{"num_hidden_layers": 13, "hidden_size": 64, "num_attention_heads": 2, "num_key_value_heads": 2, "head_dim": 32, "intermediate_size": 192, "vocab_size": 5470, "hidden_act": "swiglu", "norm": "layernorm", "norm_place": "pre", "norm_eps": 1e-06, "positions": "rope", "rope_theta": 613000.0, "rope_fraction": 1.0, "qk_norm": false, "attn_scale": 0.177, "bias": "none", "tie_word_embeddings": false, "parallel_block": false, "extras": ["some layers without attention", "attention sinks", "value residuals"], "init": "uniform", "init_std_qkv": 0.0472, "init_std_o": 0.0472, "init_std_up": 0.0472, "init_std_down": 0.0, "optimizer": "adamw", "learning_rate": 0.00454, "beta1": 0.9, "beta2": 0.99, "weight_decay": 0.029, "lr_head": 0.0122, "max_grad_norm": 0.5, "warmup_steps": 586, "schedule": "wsd", "decay_fraction": 1.0, "decay_shape": "linear", "final_lr_fraction": 0.0, "batch_tokens": 16384, "max_seq_len": 256, "doc_mask": true, "train_tokens": 112900000, "max_steps": 6891, "dataset": "wikipedia_en"}
Each number is 128 + 32 x the weight over the matrix's rms, rounded and kept within 0 to 255. Layers, rows and columns count from 0. Numbers have three digits each.

# layer 8 MLP down (transposed), 192x64, rms 0.162, rows 170-191, columns 0-63
179144150136126217172091102056100130165117106083103122030145086098185060133157079129129118132125140127169175119131086122133127145126140143148139145113143158155135120120129111107111140130154152
163129123138168173066117133167165090129105180144115146107153155035111101112130116107152115091163098157137076096114112157153135160145106111122115102168093143148131129077187151148098141142123157
149179182118107153140104158086090142122096072191138134088087116105153154138156130119091143147090154108165106157180161122077087109163126157153219118124145103096090114129163130140113086096069142
138115096110119071138091159153120108130145110118132190204139068120147167129146104134144157103075126109133112131028047173086152154188098142091115146135069127177111125151166141126171117132135135
139141130116082130126087078148181121181186140078129124150193152100106139134108099170140165120150198128142134100085168143067147114129096123082128081105061205192122109133133103070100155113128135
152135158109156124058139154133113132129177159140142120139128135079156094155108137130107117132079155132186134160120122131123114090147070131150118158158197042158140079111111094102142152170085100
179097136096157079085166165124135058119083120101161092080125154075120106075127166129120129149163145166139148152133178129107166156186183151109161149060083145082122151116113149153117124125100131
207115131084139148126105174149133086141065213154134111099126166109148143110138124138114145170124112106125119093128150175135077116139150115143120135084073187145141080110139146118100116121121104
156105112105172050128167114164124167036117113159137094167077130127142137111165198116070077136143112118137112108103155154124144105174119116144192152145089111100188171080122140145139142137100108
143139150117124127147152162149088093076125122200087145185115153143126152086083135115156150174131058186103136135124129116148126198067133115127078123077157074098153183160059115091118141150163132
111147152136070122109095110152152084167146188170149077138177150106065145117145151111105075086207113132133143105124124137129111070111136144120097169127034158204105160130129130091113172120139123
090194121111156101125127161081064154118093112141061098116093108109194125168139129139093095121146125145133100149127179110167194080062102161102146180111188181090117060173121156149148173113102156
048110105109078119115145160148095126125114104162108139099121080082158145145139105097125108172106099147145184160149138153125161118122134176136149137138162148052128121121174113150147110138086154
139057121144178135103166165124125143136079174113132121126138082141144100137088124134145142146108164136202173062161145051107139078118145141153156143115127159121159051110136083199105116194122040
118150135097158127156132210215136137170099149128153148145150106075136135133109107078141122112119128132117127173094154198093117089113087080082120144173144223104131151112045084115122141105094130
152125098129126138155148094143094079140129172108138143134106132098152090141169124116128119097080097140165113096094160226137103174131110099104118106134168153119118158157118138095150145150174054
112115142130115153140099095076104140160107115114116130131143199132106131123134134085121118158129101169092136114215180091213143104098156137095061121132204207100123161117116085123107127123145095
152165099094121122106179100108142139104136130115150095102151166142106067148210089078159161129093120121131135121158019137140144084131153165144132121135122055162071156137108166088174120167098184
137084145128050165132069127113119158198181139122094129163152095093189107122109094159135135085103122145090157140146105151134156158054080121110145179127151128185059124154123141120121116157157058
121127154127106143152114085110118143139123156144154113127117037121102062157129138118174129149155190139137102128067110182110077141132138122110142146121042161135142084099160136128199093148123156
076125158134112149111164094086098142122102068144123176139108157130086101118130122133119172143099133172161129092220130076113138147122104114137062174164206129086136174114124076173111151153090116
140107127175084131133118120097176113153125129127140143106104113136138100151078131145076048147083100185101138120103132242130138146142160053160139159103090102146127129151129184133159086103159147
# layer 8 MLP gate, 192x64, rms 0.2, rows 171-191, columns 0-63
094114175041166170091197113104119133117131136084118122136067084113095129058139143130161104191147117136152087143142128153161129082129138113150121140173161135128122119104121083126151107166138117
185148132110104157115107120097149139081146104117121149162141146100159151102151128130155094107125115083099078120056166144140091123246180126183210066127136115167093128155107134191150101104091081
106098125173113118022130130151146132183161098101172121086077098122109120082162129191063100202158185075151081104134105169095058118124197157111161117203167128129104066070119135146209139145066158
114106130170094142112117127129101141161166160135091083131088106139129167086198181146127046084139132070120089110127099115119129129142134152076192100133156063064120161139090170186164105130185097
110151176154103122090112097142158119111122106161132129062069156062144111091091159107110134134186125092157077052129153167107084118112186125099144102158162151151127170136192165083180063116117151
182117131061131110120131135138150118109123151175145110100069165123155095102116131142159129172194095138104129148134131141134129098152129101170106117127117089111108109164158147134193081138083109
120139161104135132104136115141123133176109139099184111132080113158094134135111102124105122148145139161195137131175111123125077134111119122129117104116160120111106146125090126164108083109096165
097128065098149156090099175142149123128174108139133165117090106131134178103111141134121107139141128113136078141083155159148132069099152092156128127126155071117107142085102142234167113104110092
101142093130149159075099135069171143134139104136135108076133123118143139139163153175195136155178078111114169139095126107111090056170127071117150127123157123135097107145125175159093130166122171
094178120146100126099161095144145132144124124110156128157120111177112101113120161090148055171161082159130119112121092114107126066158183139080169195080140106194116138158143131133127090163111138
142149182111144100136139121097106093145164077114119108139096104132154150072121159142091143161165168101053070079084093144188168097121149176133137112119166132137127090182172109130107108118142103
138123158131124092126118138126125147116175091114141076101120126149092148157098125126107136078114122190138144131158160109076153095185069134145145167164135098109132092121104167122099139182118091
132101154157117059155131117103139089177134114135149115121143087120132159099125102134203118150104183136079133036066111080147137071170180092059152060203147129083233038138119161189126124155159158
014136092147197114119152197109149123085126037189148147137123139139115128088172160150138139179137117084177104167115125139091087145142107113140172129143112153100110124178152087127119091127133150
193124184136162069111113135082150126130137134148200109126179155128059169130116144133078154155143142104116112133120127114090164107135146139117185106163126067131082088145115195088146099096076183
053131127105112117058113174179182114122167118070132093121076081100129081159108131216125065192130146137124149098082131164082083143159136150153116120129141091140148136068151145147186108153075135
099096097099153078123120141165116120169138118159188150125216134098191074125086143121079102149142080110112105140119111180140073144107174157183143108154144155093091164109124151098111140099114120
098162125126150089115196170135174117076174146125146146101079182135109107113117165091093111140151117122148127096102151127129120108162171132134127118162124100097149097095071145150147152101091112
115160141168090109109158187122156104136110133134127143160118119177119192022110124138147086171113117091100152109148154132102145121106129096182132114069142068129120104170148169169166117076148085
105091143194149130086072128073140130118220090138076199175068157156087168072127172123112126131075207146126086112188127130124098106184146078119167132188137106090156142094109066094172151080079102
123089083160174077104138084156141006105121021070103119151171191128158136106158141133124161164184124101078105131119130145115112099149140115117143148157137142124094166127077112096135115172119178
# layer 8 MLP up, 192x64, rms 0.165, rows 171-191, columns 0-63
125115147161162154189126150174167178176135094054149062169138108098096181152124176153096098152115109114109126144165110128117142138083108106131130124147149100131101123157103125123119121052189094
135113139166125149088111109133104140127173114125154097132069135109104053125102176105153124144117129131153227190177108075118158084169097135175100154128186115101158118111070131137118124116151083
095065135140093112075144127187103140140142182096167128129084137180102111098142160173100098203183149096128118137129149098105084100132189143155115151152151120073153086077150164130133134149102126
115145187158145160170141111158116106096048086133117123147124120160133175086133058109140066120175056130084111071092120203165106131111124175165140163176108121126157161144141138110140106165116103
150152164127133163166109108168171119146146091072117111149095160156136101141184059163138116091081135146144153121111089156116087098121088141146150104049143149170128112073123103156088109150156130
167158124146106177123114150144106123165166166119120163114161092127109160155101114118130090121112175148117100163128142136152051126153082031158145140191100070120106107110097152128080108145142164
130159143117128167117136084133112100180116199157117107109126146154127126139140180089067076182141110113124087204144143075110134131152117141118148125111119107139128106087129101132104064093136158
108137132151110128057142212138088156107139110142098121079079157111094085104132094108159109135177134110144081155134152134091137136189149180195078142153141114128102102193156161092117089194092126
108072122114108102039116186144118153130082139192057164079125166114084137185178142128114166131084085113118145154150145105133117137127149125182136075147140128117151146134126156151101168136123166
189080155113124045129158093135152152129139099141163144163118111117160113100180156090227132145124135105128127177101081124110133076130135127097099138131119132174099180134139110075066094147099135
173167133144118120129152151094130133102154118081071071127130143088083179142119167098146177139098189120150118161088148058092100136117091146224062138120067130196105138118169143168116123129135166
139172111160174114119150146156122078185140163128121099119174083155111131175056106165142118158095126116095113079137118134128169102116180129088113114120144113138146184174136163132088111085115075
134131088099070101105211126124114146109206101176081140145135180165153105134160224074136108110124148114125110081134106160144152141094059152120176121116078136051110168158107076130119124142081178
099126163166107120132124086111118079142139076125115131073177132095147086090127132112155148138155215157126155171113108128108178147102173149189139159105124099073101042180079115134183129093129160
029120169150160089103167131170086165160145099156145136140081178132169112109141110116098174107124129161120179132154167147118076126103140078078110135137123157067126103165130150103102124120110133
119146188139141109128128136139137071057146099123131128128129122106183110114113130178140093109195146185090136109126167099138085137174105134149151082104071062133084183161208167117138087120164150
201139170152145121096096138150183090101144132130139127141113177165029088115168151136183138124179101145131120104109091099126110137133106061154116177123108100108169102085089117107147138064106156
104156198085093149164162148130124143108113136129128135168127111103147152127106130121138174114112139133095194167129131121058149157085074082063095122131084213106109114149128116084154199095145121
118121036112127125123164116160124150198129105140162099134169166207060103074129118145097091121097109073184114134126145146167142120175176163146079105115103136072148135165125116153109154140117108
141140142142103127125126120170193164120137197113094096164154131142181146085117185099161101124138111049119137132055112049098151107142135133111226111090129174154091122098120194146109111117132174
146161188134148112119149063167142143163106105088153100122094077098143089079147134155174159058103140167139149092151096225155113132125146114098121100071127161165109092120116151124163188097116152